python train.py --n_layer=8 --d_model=64 --n_head=2 --n_kv_head=2 --head_dim=32 --d_mlp=128 --vocab_size=13247 --activation="geglu" --norm="rmsnorm" --norm_place="peri" --norm_eps=1e-06 --positions="rope" --rope_base=10000.0 --rope_fraction=1.0 --qk_norm=false --attn_scale=0.177 --bias="all" --tie_embeddings=true --parallel_block=false --extras=["capped logits"] --init="uniform" --init_std_qkv=0.0579 --init_std_o=0.0145 --init_std_up=0.0579 --init_std_down=0.0102 --optimizer="muon_variant" --lr=0.00876 --beta1=0.93 --weight_decay=0.0 --lr_head=0.0281 --warmup_steps=200 --schedule="cos" --final_lr_fraction=0.1 --batch_tokens=32768 --seq_len=512 --doc_mask=false --train_tokens=148600000 --steps=4535 --dataset="wikipedia_en"
Each number is 128 + 32 x the weight over its row's rms, rounded and kept within 0 to 255. Layers, rows and columns count from 0. Numbers have three digits each. The size before them is the row's rms in percent of the matrix's.

# gate: layer 5 MLP gate, 128x64, rms 0.216, rows 17-127, columns 32-63
# up: layer 5 MLP up, 128x64, rms 0.225, rows 17-127, columns 32-63
# down: layer 5 MLP down (transposed), 128x64, rms 0.152, rows 17-127, columns 32-63
gate17 093:134155162231081100149162132117133111118122166168116159150151091103151123184178158126126142135139
up17 101:189133087108141142108099165161104120102094179180096082173120091146154159105212089202125163121110
down17 110:088118155141113136134156128161106130111146133140091152127129140120111018186031169092198074095178
gate18 093:112053159134141084169148169120118093104187159103157073161198200170123139108155106117117116119147
up18 098:104084185145149128107104158086173155165163168120093104137142153178104145194158154067086194093084
down18 096:079113116120127224084135090103150128186081083187167090148104151141162150088133190104093104118104
gate19 102:127157198147127184158117089118133112063140140084149098146129087091105106093146121160117135139184
up19 108:146102153115096074082108150154147165173141149157146148096148115121143147123146146123134113092047
down19 111:140059132145113061071108117134096153189127067168157091151113168107145130136085146113147143136131
gate20 098:123111130095163151059204143155128145118169115096180157130120157187133120126171115125162118076104
up20 093:074110159140111120191102088102155100083122142103085135103199141138066157174151125129124128118079
down20 091:127132190108128129124088135147125160172115134137131147102147114068137152181104114099124153164121
gate21 107:120097134152118070146077092148069133068163114082098106135166126123112113091147079040118098124114
up21 099:095122132103144121086164126175127165143094132087101098079114133134171156138139136112136160131134
down21 096:185091098136136104156129102069166109115141108124080092162120175094180127124118158095192106107118
gate22 102:135054183146170166122127094144148128140180147096179128128109147106196133115087103146138101133123
up22 099:055131104080160085161191093114103166154150129113133100132172149126155096120131129146091061161132
down22 100:166116114136102118135144148112122120061160119065141113054147157080082149142151132131157127113177
gate23 109:172151077076122146135073138105082141108116066135087157168126055168096135107122127144116133129137
up23 127:130170132148064138113117113135116136111094174164199144123146155137118125134079144127147080177155
down23 108:111154143073222141093131113128112082104157113096114147162137135099104159113203114087148121137148
gate24 108:103100134086102114105156149152090096121169085121151175173123094178110111176093073168124171062081
up24 099:211160159124091147133114107151130136153110164118093202093127138181115144111133110120137130120096
down24 098:135171127203149151152151128108130123130139142098087097129141122115162054111154177103124121166151
gate25 102:114158116139100136152134075145137147146130088121126074135189146114163136104127106146155139136091
up25 103:167103173083047172110124109157081170120153134133158100122145104196141106103092106137100097198113
down25 103:105108141080133108147142112157151133141102182109069151166126104117055123122116074105058114129091
gate26 099:180109126121063073097143134111184132118156107045078127068141103100128157101161090144085082143113
up26 096:126085133144110063121171097118171114165111158114139134135126147097196142170105155075104091125156
down26 096:084150105130164197130138096165175114132115148149182191167120169149126147161141127065134129113077
gate27 104:090193149112167169093166126128111067126133146115149169148143084161165113133120099153150175140120
up27 088:137138174158151128106092160139175149166086116132209105111146104088151161142154045131155091166191
down27 094:147117147147136145140141103238075068130116142112084175161138149126116138067182181073141090081106
gate28 083:070197126163158129135132133070163149145151147114150093162116093167134064126145127108184085091161
up28 094:147120154116107085164212121180130148155040054127146128136130149105113131113138139102100106144072
down28 091:092107099111106154109125135106155131117151217131171100100104094063108140175087156143151125120137
gate29 099:152161066128110153179187137145163182158130155118069094165146179105121082155156146106078110102124
up29 103:133111164158139078118098154110105092125186131143138130158087076099190149136171053125188148120118
down29 102:114195149158133157104088089103084097120115103126111194111141077080146112103149152120103134131104
gate30 109:090100154080150108173163133147102074110153176134134161116142108135123151140112115193104152216166
up30 115:112159140160090134150116120158159095057112163166096191124118173123086140151125186147092135146143
down30 110:073139129114171145132115159145083142079157190135159116136147113123112146090167150115116136144056
gate31 106:117166086117101173146082083054124078127143105095062087136104142163182133123087119160180125075067
up31 108:160147098079084132095206141176145156120095163158124182166097182188077152090139131126128154129123
down31 116:087160169076100052198104136170143136082116154124113158091144092052094137130104149148137130143133
gate32 093:153134156155146097144127152138147114154073165177164215122102087148157105148133160122156176174127
up32 102:110108138144131183139150156127142117088092133137149115182171113098169166166125163145143190126204
down32 099:179121111106121110141145134134109134175144087137096159119081187103118061064137105166122109105100
gate33 104:134194150152116101133129131146090103162164137154150193124072136147094114165131135163135139132071
up33 103:092070122070083140059181091117115105125128150101147086112153165143115141180132106150139105105114
down33 096:149114168172142172140137154177154113103125098135127157149161117094190108126128152074094154094078
gate34 113:141156131105164085190070164182102105133149133169197125135105155150137152102123133198130188128135
up34 114:136184106124120127179123105057147142149097127137129079152105132133165117110174166082151082167120
down34 105:170126110156133137174138114126147127093066144071152138186168136152122121136159177116105101131085
gate35 102:112158168152159083087139140108175146149142143143174123137127066144145128128106152116185135107097
up35 101:155126085138131146114137117121166175139189158070117125108114137155062155121099100153210160076172
down35 094:123115103196148073103125158152155127172104172165168163142105064134189124179131116132073096125103
gate36 092:128187060182120120197088143069104093127095128082160179121096122083132122115153120128135111065158
up36 089:139107152201129101110163075107057105144145144154166156105106114181185072129105122188116126154160
down36 103:033109154087139135095112063140118155112112154127139105162069107194113162170114162118067131178082
gate37 087:088130076094160094141111142087170128150100118094126124181110166101093052084137123126114120137119
up37 094:119101107154099175140082130160135121111170123070110088087111067167138124118147161134101199097154
down37 093:200097158084051150149144149091102107125122101131118156163115079115157085181131116146145145163140
gate38 090:083160071122127111113112121104122124165170137081166130121094098077144110130122153150037065123147
up38 082:130078165099152111165070143142190141144118097156056144043106091141116152112103152137173115148088
down38 092:097182131076120160085080143152071126122184153131175107145094166082105118122094171117082168143135
gate39 112:100081107125146133130214162090157109127160114132143137100127087100174166134105133119152082170113
up39 101:085073120078197135105138180136163165167125092119164148155078123071161119150086136154165073144097
down39 101:134135132132094082107116119143146087100151107160075083064172105181181143133163157060066102078101
gate40 117:103112104070196126097110098199111132149133128107193120119161077101149125106086079081137090075152
up40 104:127116125138150136120167141106142093090187091051153125156154150148179138160128125124122157137113
down40 105:123126183194162154155136156127098135112127167077146082125159174102156128181107191125171089109114
gate41 097:141094106074169161118117123187130149127100118103165191143122128118126157162112062089161129062121
up41 100:123187084070162121163143090190145129159131171163152167106162137133144142111185153104131197094106
down41 097:112125121132156079134144110176154071111150096151181137120087137138107155138115141155087172121091
gate42 113:152170148161149148118163137081134105112116108163114130088124115143147162125098119164169139078138
up42 127:127151184140172107115162147053157057149107058174148097122134057134110141128112168132135124136121
down42 114:107103061137116160132108138129186107149154075149088125126124099125117072151112123119168122130073
gate43 109:148193102088112108141130095143142135095091153113097166095107140122079130130111127154076133140120
up43 100:130136108161141105088174109134142186129097085098103148082094115156133174062115122127162163131125
down43 097:104076119206119137123119118134074159165196079064105131145103117101140148165147100143117124088126
gate44 106:074147184117149057102124083186115101131131170140159078145107169117116143098081077175139124118148
up44 093:158131185146135133191124149095088127114125167089133154086100181152098139097114180140133178155150
down44 099:066135127153123102168142191139100094135127143130099099208092126085115147152132062156131115162113
gate45 107:135146162145109149131162067114190160157106153086119078093086182118106102069071136165103078071135
up45 090:159118076165066160176118135117085115132144164104102073074121182200143094125065173134148138116142
down45 086:135123141123114153150105145157126099131113112171148159126116129199092052141106099127094175110107
gate46 103:123108167103131131086152115149135150193126139141125166116122098077181143160172145094035096154079
up46 093:204154080150085126160100087140112115096109128142101131146119149095099115101088155123164148131085
down46 090:135156144050069122153107133117119150176126143150105108158117117119101169100101085138119183179114
gate47 097:088182093171168119102135106086138134174164180144143225162110118165169119152128154119063108150142
up47 097:118143096129102111183137099069140147118101123140173129166144171177144087118120146095183126105109
down47 105:113120156161163108115101173172097129121172079128120088040120143152078084094123136117112156139189
gate48 111:073152106152146141126114121173147120105108109141166163149126098073056120088080058109159056110117
up48 106:127079113089171144130131125127151116077151113128164137151129138126100149103107194149054090116228
down48 100:129114160119123130138148125130175106114190119168128156091120086100083110177066079127086141129213
gate49 103:132123110163125097182158142095151096122138152123160126111120123107193101144165179136141197146174
up49 090:094139127104088167222148129118086205122166096117096124108128151140154148147107068128114115129099
down49 096:198139095118154132097076106123133079152112208095099144136206119155068170041112176135138139110154
gate50 090:133176043124115110174124161099143121094093129142113093167119158117127039170143174120104156114076
up50 098:123133177136156170140112084069110093140107138104090123042170130166109087100128151135134181082110
down50 111:085071139119110099107110160125139154081134099156172076126020134142125158201107152113140096166120
gate51 092:076167101171178107119141101103182138103075105130149173132129096129114137136165174125058104185155
up51 103:159132078106174152106156093178193159202092128123138140094083138134128074106143098143122101128140
down51 097:087138122152036153100095156110113127090164167112236121163112153168165104196123164121154098109097
gate52 103:165122148197102130117134125098118133159099196122151110144062151153118050098201091131144110117120
up52 098:122111129074121111138125143180143138152128127131095120126222130110094116097102144136099086151157
down52 105:198129158108136097175162139139101122100122112131149133082111154101120119091150121119181091144132
gate53 111:121158074149137129093090108064161107150154113170092119066131185120149154097074111145125118116102
up53 102:129070101072148088166102163195156114113185127154150187154151126125161157153057153127134143092126
down53 097:118090139150050084157125142154091135091153121124162116046117135133104074122109123137070130161132
gate54 094:084166171203149124180154181100137139132142141176182160170119049132149084138175120170119155154131
up54 102:103157110151139124156116087083134072130144154142122131136153142147188108130103121190146053089137
down54 097:115144121079076159111164169119148211180152125138121176079127113136153195090123129143132177150130
gate55 116:165136133107139157185131048075101058122118115132132117068129074080118155123131099079150127186125
up55 098:131183156119108129060190187133102118126204127171145128181153167183154145131105123175165077117130
down55 103:118132147169089142102168179174120145162137135114176126114141167121062105176132126174104102124154
gate56 096:125214168182161108099133064134095097118180155138200159160078097118151122105150089156141144126125
up56 091:135136126159130060145205160163137094135115118159155137129110075102192150099150156150135138141135
down56 094:127085125124107096100139123106111159138073204109091171107173129023079118193084128151141142174143
gate57 100:117164097114157126134151069118178132136130136052186090175104123059137111051123069132159084141176
up57 096:106138172167139133076132130154136147141103082140075103134156138143173150127141107101178116127107
down57 098:171151113083158129198137106076169138106120092137109156091136110174135129115145097084091091091133
gate58 105:139136096133124199164117166164115171151114118183167140182143125087186125175120110138121130148167
up58 097:091186202138134115177051115120128135085164129120167134072117130138085131070119113092162137127098
down58 093:160091144110183131119093086151098169149153116081108149151129142072138113131087109136101146130162
gate59 098:143191088131160114075177131129107159145150160133130106115088088188145109122178122150119155189192
up59 097:111113123163124108158176136116140148131161078101122110127172109105152136175079182114121125076159
down59 099:152085141155127131147150115101156123135098084161147136124140130096117167169131074175126096113125
gate60 114:131108119097101088171156151092075103120104084160123142183119088134148147140156167126122181111103
up60 112:161120094132151112187152135118207102174138122129128129093123144137154202124087197178169183114159
down60 103:135079113084151142126123084077112157182170101106090145126103140090205158088130095163120136073121
gate61 091:137097095120133064156154130095154096142119131217147194074107106114165137096115116124098089119166
up61 101:108093084091126110104132094100138093194142177134108149074173154076153184131108162076075133101086
down61 102:085097109127156128108117143173113124060074156192125168140087103097180109152074233128137142083110
gate62 098:086167157180157110066163100074178151127148114117129145130108117104177155123187113130133101120170
up62 091:172146083130072143147105107126110128116127096114070130142160194185095135101076107142136176122071
down62 117:077137201108117102142198127157118095160098102176076138112105138111144134130167116109129093181143
gate63 095:119198149160138072150116098098072129115134132131102163078110100130108097072122131157115106128116
up63 091:133136135178127141148091178121163110120100135101136125157099142095160133079179161146125182047153
down63 101:120106103158110124156148069097109145103120123087146102155118103154110154176108149084146098181196
gate64 093:113092124134103113060108115137073053079133108138157134113108092120134145116152127126177114089076
up64 097:135070154179120123106140160099139091125090098109170159099097078119134189128117142135151095136189
down64 093:092120130155120153076117123175147154162151177111126117044147130099115181114089145179089176115132
gate65 108:119109147115119103105113163169115139078155098156141101149150153157107145094127130126121128057067
up65 104:105115148076164144078094125093113141123125114086161138119090132194099145128175122160074065089111
down65 113:116104107124198132118147175098118104178092138063089158102114121094099127130123102175165188173141
gate66 099:103160158088134146186167117097117149149144131091189117133124095092136114162181147109130087133167
up66 103:181132206058091131121106094079095116088129164080112163097126153070065145159154119114135094134129
down66 114:130140144093153106164126160168158133141107124105140121128099107214158175074136129146171064085082
gate67 093:123148150125174110163142049218132131139113122143155098116139109112123106130074129135147186125128
up67 089:102104101186109117183069092134114109113152175162153108103113134078171112133076191164166134092139
down67 090:094110157132119098150112124097077117112085090121161096175134170133144109106157122092117101101099
gate68 102:087084181123150156095081109173172146143095099129140118121163099119094122112102134129083102087199
up68 093:135138166183132078096097150128092094045137105159193172166152099087152119076114100089184122161185
down68 091:141090103176149071206112120138104090089100114085133155143124082162149076084132141102103126125117
gate69 100:076170072192157116133190145108148132111154126185144152173132077114160109111194100169123150149117
up69 099:132182151170130108053140149107133099128157107100112123124099127146082133132169114195170157101115
down69 103:089149136100065131179116183121143144127076096141159133102151145156187119131078174072128109119094
gate70 097:131151150115148109173106121103143108076158129135172052116092172104158048099115145170130145126134
up70 087:088087110130072149140132170136165124120165110115155190113119175089105103198131139119088149139143
down70 096:153123183151113138148101069169109145085115082103164092128113107135143154121115167107123034120091
gate71 113:130146158110076121152132102093120119176141173128115107104130134095121089150132091120120125097092
up71 106:097148132081155121088168146122122097083111074095142139143173075086180156122103091095119148106113
down71 103:090128106157152120138184103092076081182131098097134127140221150074135091088138139101099134079119
gate72 099:146153156115170130166180095079085139079145152202113122153133117126099121076161164173143200085103
up72 117:188139198081095112149177125146112094116120069083171139094099125167172131144141166185150185101078
down72 109:145089068126138105198105073172149083156142188076160172192145154136128137118125118150158146079080
gate73 101:115146164185177085143122136114083099090148087169156097166130099107180071148131131061142145116079
up73 097:100154068145138114146108099117154122112114123107139157149116171166109152142126166179161121085162
down73 104:154128082078075148110154097129178143111110169133150158103152105125077140113138096187079183139172
gate74 090:124172115151154102101084109109067118114119133066196144133144104138146101139143095077169095096099
up74 098:146143100120114160166060065093106110083170081118130118112102117143137113135068091121152157119160
down74 090:149118122142136137133114146145108081142074130059151151120208119139142068055102139136117100117057
gate75 091:109099139098129110184134071139151085171081157061178158136113125094150127125125114121150122087130
up75 099:133138170132100122172091119106097170135120165111090107089073186120117117120131135117065059062078
down75 088:120062157196118186166102142128148160073120148096153114122114173123110088155119160076095147119188
gate76 089:135158124127138154112136080060134102097152144214160112161169139147113096074143052163113095124091
up76 109:118076105100160129106191107098128121160167142216114086165102122178117129122161151143129156161133
down76 107:073177142171188130120125127165142142125064139147057119095081090081123135101121222139111168135134
gate77 097:065205130157155094094128115117149186169113110113166131140097080115147101123181090135108088073123
up77 097:084121056087146107149165118115150096112150082114151177147097117122143103148183132200127118166143
down77 106:222104135176145086139128109109102120150078165120124111138225122133128165088113136120179105136164
gate78 095:081108083115152072097131097166188138151101063150101148112079072101121159173104094116137099115111
up78 104:145141132175146046079110108139088117168118130082144178136041096120157152107138120160145097131095
down78 103:086167145133092153145101199144102138110106139123140112107146088149169077112098140156116097081147
gate79 105:108184119153118170165157117173173151145170123086141089156197210131167132145094125092130151121151
up79 095:146214081143153132101103081146077133180111093148105149159125127158146159110169108083161123164162
down79 094:119146146110109134128111168158165120046105136132080120136054053090160192199132150102137098119124
gate80 099:125136147171150089168169089100126090126116094121201165151131139070171144114135139054128164170179
up80 091:121168102181111110108160127120155087126127105128156144145061166158131129101130125157129133103128
down80 094:154124101221126115078142097173090095149134139074142140112132136146121084111161157213145119132134
gate81 104:139148167133168136174081141085176111128148114137111154165138141098089109138122121078138116132138
up81 100:134078099085071081137148094144133092169106125097146068131149178121192054128132125164173095111097
down81 094:151127083112125145108123115119163106127119136108135094082182171151160094047143151112098166136085
gate82 089:084119071154142129098181129155123151126168168131141112181123125161114080096143074154115056067126
up82 104:108104174208146062172112155098149112188126110089120152123131131078163105127135166134118164113055
down82 099:099163179080111103136108146087129141080176156148167124103081104071151132195108113121160200160125
gate83 115:128110112127107122139188121076193160127141131078142123158114106091149134123133129086071130105166
up83 103:112084095127150109099101181160110134159176104196128164126157135147137129150119160110182187100127
down83 109:101129175178114137118063087174101142115089073146158120149126190158104153123136185112165125187093
gate84 100:119133143128131144026182054091116149104125145074123093083134118138131134143175112139122074083114
up84 097:149077112121057165096151092214090112107158118083174152179137097104128133176145079080115146113096
down84 095:154144115097207127116115153079179106121102164122139122101130095111138165128198133194111144102079
gate85 105:114166065105134151127165099094141176134173101102168115150113146123175147125109139088105166088119
up85 099:128109040128104159155169151091153177154142115121120167126091133153145136127095186076075162081106
down85 091:122157070109139084108108162187185109140137112116079188098109107089155089145118175098175212033142
gate86 106:212132142087114168151102133171126189072102150160128150085131154112083129150186135158151101147105
up86 097:109145144115143139133169104089116132174139147126103174047093149109192117123043106144156086069109
down86 102:125147114123167177100114110114136118159179098150128111138180129085130070058105118117111177061093
gate87 096:123146170131140150043095108161128147140081159127176139164079145097098084122106053119139126090131
up87 093:191118140116137102127142186078124088143148178112093149127136156054109159161111102139133101108161
down87 090:086127139101104115043071134140134149154109151106115093171133151066090154066146155149170140135174
gate88 101:139090117076144107132091118132097111107156136125180164165109183084090135134106074129163140127117
up88 107:144120145173069125191140113113174075128139101133130159129135089168139120137126116124148116175140
down88 101:153111153121122171133164114090173123089174123169100152105150122073068123170116126095168118132154
gate89 095:113159104112130145123185141130144143144125185135124096145093157195139066115175180162086112124152
up89 101:205129109178121116154143161112134134118128114118115127130153137043154164124157149129195118097124
down89 109:079147083076125092107058113143168127127108116129193077146067106093091205117156096153120132152098
gate90 102:147131110117120142186089128100139123111180182191133078130101132118126098093161143171080130128123
up90 096:076144076174121049118093166133120130132142125079077113076135109122136154069137164101051064125102
down90 109:071127142137065083179107151138130149071107126097137084119126124133117165179109122093116070140128
gate91 100:175130116126037099132074080126137120080156116103130090120145108157155153102146149155085063118114
up91 089:116155123170128128127166129170091099046158173123091158206130115184113091116167075118096138129114
down91 088:090171142102153100083098086110108145116132136145061058154132120142114123135092142165149122104143
gate92 093:132083138171090152127134137168103099147130210114157120102095121081142185134090067136133156100129
up92 104:098154132081128123101104093154119115151132156086142099153163157100116129168161101110136074097133
down92 088:095113144170100119136130095107095146095105179151112172129093119109141101176074122139103078126093
gate93 097:163102182114153142187098116120101159107186123105169182173178072118118120168195116099133178102143
up93 119:137118066122103120143135128145134173087064114093093168119125099148137071155131134099101126161074
down93 099:164109130126095112133175134087134086158139135113082184166140193102090051098138056155112152128118
gate94 104:080145095123093091151187152136123150121161080128109117135131100149150129168134178143147119125155
up94 098:129171125058136137141090157092128122131133122099080110149141112087127121108136098092075093122103
down94 090:114112148101124172120135140157109140097165145144065107105069094140167188107147162086142076158134
gate95 089:103164099163153123108189107107152149123123126085185147126079116098162108180157116164118135067082
up95 102:103177114103165046099103156184115150181092076100131149116173146127167142141121105171122139139160
down95 106:181085067181130163134140087080163112069143157119133139185099122092081126109178129098104114108103
gate96 100:108143107185135139157120127139105148141119146104140195097119090125171092152069147056084139147126
up96 114:189075102088142175109137103074103106141166097106075130076153102122126192134127159129095132107142
down96 108:154084109070143128094102127122154131089168115122171103064126107133092157103140129195148123135148
gate97 104:123150144151171125126127086129079116118110085223156148137130098117148136179111080142171155131053
up97 094:142223102170102107103107135136152094191102147172092203109099180174078152079138083103084146200110
down97 094:112102073095179133099094119145147164152156176053125071122060130131144133162094141154165125136221
gate98 103:093151177184179165097126159135182133184102125148074123139111138137098169121139136202091172138174
up98 094:184138090128117124115105118077139098120082083100128148104170102070138115123124186146120149064092
down98 099:132050113156109107155161086161129151090143105092121148162174094128104108112170137098173084132159
gate99 094:114187112154123101128163063107131094120122173156148138150110160145095087145148146176093109099089
up99 096:130077133071103135118084191095101194171154135140153092126140113085097097161161216116107136106132
down99 103:120080120111160113178159119178154141123147109092063078151128131178153168115154044155152083088133
gate100 095:162135145082193152161121107107129099159091093112159075157125058070128153122167093127103134099110
up100 098:138193123108162105121102134104089108088115122071145147174124093055147160109150086073120081152074
down100 111:126107127115179128118081172111087109131125115147154063104084083108190136124128082143164148108135
gate101 096:132136118140174121174038134096097144115136141149084101174113148097107112112070119167138119138120
up101 094:157097168097187088129172127180098131172122101101147139101141095142150164177174156149139053168125
down101 089:127160133058141158140058183106077144158142127087136118125118129175137133082148139167125144100159
gate102 097:122168112104115180125127131147177126092116124179129123123142100126109089091113127119166139108091
up102 092:120115113136083125126133117143144103165106173116098185168127113104145159169148108167083102112140
down102 108:131118062209134167108115142074134124107172080099160099117124150160097195116164148148107128114099
gate103 090:118171111126112139090144098115085138122145096144154074085079049123208117169180156117112149065126
up103 095:114121083123114058137152127181112090117119085130195145168121091145177173161171110126095144182117
down103 101:178085104182138097086144115123130139147110138124160144126187199061107099161106161128209094127152
gate104 086:092174068171171151194172111096151144161107113120205133150094087115142054151140123156131133086103
up104 096:153148177165110112067100126170055104127165117159106109160131115191087115185140073128130074120183
down104 101:134139148102097156093090150089179179110133203157083164147167162109114163062107152121134160120098
gate105 106:165109151118132151174116094155078131170145143173124142127188162127109173204073081075101157101094
up105 096:137155169193141062157117127160119114113119119169205115166188107066140108095131124120114098097178
down105 088:129106151120116148167049095143072120120134152117140094167137168104087116111113102134118081127141
gate106 101:079103131089120130123164133065156143137170073085158076137122096140102087113156167145106106126091
up106 098:124146150164128124166145152079164154150070147064150160141048111135147094166182171076100154148133
down106 097:127093126125199116129153127125125141099178138122163117115129148132156117109224133149146159135150
gate107 084:102169162211110109152161105138159105077142141129164132128148079137128058189175110122105121147151
up107 096:114113141113096123086122141121148118083195071180163152089184092140120124169146137110054077167177
down107 098:104096122134188129176134107160126087169135195089086113207123083174151131120112123143156118075137
gate108 106:120155106144174144139112100140104216157172121165139119141167123089114136095073082098117101151127
up108 105:114074153099136152083111131174089089102111130142147119116142160123112106187207117131098135100125
down108 101:130093162078135155126126145171151095099118157168166153126172140131097114152210076139064089119149
gate109 097:139130145101125193135184106139075143112147081132109170124132083198084099136095157143164182101072
up109 091:133138127136086156122166077108163068146169075194109149140155176158137092169142094160140169103056
down109 090:130091100110138207124137079128105103115135186138174177111164125150093173165069183140137150132115
gate110 106:159131155095104163142138107103108155080119130139139122118071163140130058162132181155076111107111
up110 098:139088168123139120183086143129120120101145105107154124157168087088047158143099119115102135137150
down110 095:159082194108144101165144109132087156103114113104157113107171143052103206112108156122125098157157
gate111 091:132136123160102163180160151162130112083191161167114129191150135099113105181143118186096133070082
up111 101:060142126168114122126187103129146103086143125204162125170186142117115101099092104130133132128153
down111 103:100183100111158165147144185136149126097108096129176124099078093108131109128117124129170139111134
gate112 098:105175092154121129133108146108147152121093066128163205169077085077111137110122138137156130175214
up112 081:157148146082118123100106134153102139146164124127145113108166154158228086151105143059157132109048
down112 090:105126169055083169103158121165149110075163151175095110179075146111126131110111123072126105142142
gate113 104:160122105100128110139060104148133153130085169117134125135092152081075191143174111174117165135169
up113 111:119111124124159121124151122119104068093182204154105169117095162130146136118087124130149159088144
down113 101:140136165110127173074129136120154087122150158129127159099086086113188201140112077145133093112142
gate114 108:155159136129071180096114110148121167101082138100122148173159150165095095214146086104115155080062
up114 104:192100131160138147128121065158088104091132112135157178090118076109115122186099061113139130153096
down114 104:106189149098121160107097163126162216132137120165151148084111110098148118173147116159103173099055
gate115 092:124167174234134092158120083100130117157130138152215143132147153121138159126178165120119119110165
up115 084:102145179145219119122117086087142129118122097104212148134161085134097086125200160119154126105166
down115 102:105162136129139162173156184144212109153139145117099126073070111100115112199128074137130139128147
gate116 094:172086182066149150087128122113128136104157120103156093108169114107090115080088104139186057125129
up116 113:122161105144128179181163126143126143178142083139162119168224146115125122136091174161117151091142
down116 105:106109120122090110081158115117088146147174075081148153152149124159092106080102114104161116096133
gate117 086:119092117136184189072106131136167103118158085134168160136129143124091120162135114097147156116114
up117 088:144147140083139110094118160152120157128105124142178162162119019111122119225111115116097129155131
down117 095:158085172125135096137105186169156162170098113125176189108139149078141079176128154131187144140174
gate118 091:125146114162167161065170153119090120098173116143170090143183123112122128129160077127155079081144
up118 084:090150111159203095193091120136164135166141131145184158157159100124128111162182116086100107135195
down118 092:083150125141122148132098093195116120146137132088133162150113143174109175170113158100137108128130
gate119 092:154142177147118182125144153129100118096122075120100166157174118128129148193147104086112151090081
up119 096:075082083166118139107088155152138194125059115182101120125105095124168134108147142129083113130182
down119 099:168126107118182160103133158059171168129075147159138150128151184137171095072161134177124118142171
gate120 100:117148119133128125163135140180111186169110146192149163116178161109074165155159073124165132064140
up120 093:123131077080145133155108181147113146055125128129120135184152109116151103105156149166104129080150
down120 091:119058110128127079117169106099112074105140171131088081118156149137146082172086072126124149062181
gate121 075:091158068173118117126121090115098159120111092135164117147108078110142092157117110129154160074114
up121 096:163126161054112103100069110112140132117116075095158061134123150102064149147117146140124076088072
down121 091:139066136117164148127109119153113149125124074092035119098099125119134116120162104119174146112147
gate122 095:110147077135115135124145091126126180096124091088174120151131063100150121161145112118143090062159
up122 097:123118133023147102148193095124129135169118106145132133125153166173124159152126152172095093124132
down122 099:102129180084115120108106167148095127089157066108153136137125145113113096104145238088142083122090
gate123 111:175100110096113069124156081069127136150129163114118101136112111088129156131139181104113133155181
up123 098:152153193193110118134144169061109116130070111109141121133096126110117117065150159036100152173169
down123 107:123091134064133116128111192091206161159112184102075126104074074131150142074115116137134158125121
gate124 088:079121102114138118085166148212133119096136107145171109148128160183094137192140102084143129135171
up124 102:140070121145086103131106167194170166156119100144150150121118085174114135197144145092125150136102
down124 095:197170149139174123102215097140141101116136159127108115154145075063175095121150153190117129113114
gate125 093:111126054113118096157158116146166153169133117109172124187124117064073097150139137124105082083132
up125 100:140156083129213141158116166124050120112096129158097099136161089100147145165124126096168165175160
down125 107:070125126151037129106138106171144129161095083150164124147188150123146180110144137059065121119135
gate126 115:159163141122136193199118107152171163123124134090099130113179131097138132131165116100072145121138
up126 112:128118167049165189082185127135093139081156114103159168157189065137142161163147120155162150096126
down126 107:092194204101141106111137126159085115106157093129104180102137104162158081098129155140115156156120
gate127 088:081176150143181119125126127065137113129156124132129144179140123202135063155171154119120136112165
up127 092:155102078168150103092138136128155112133131096128100121155138114161120053091154084104078088165095
down127 088:097175161119106097096052146060145138099126179155153081112126106195151185162114153120170160132160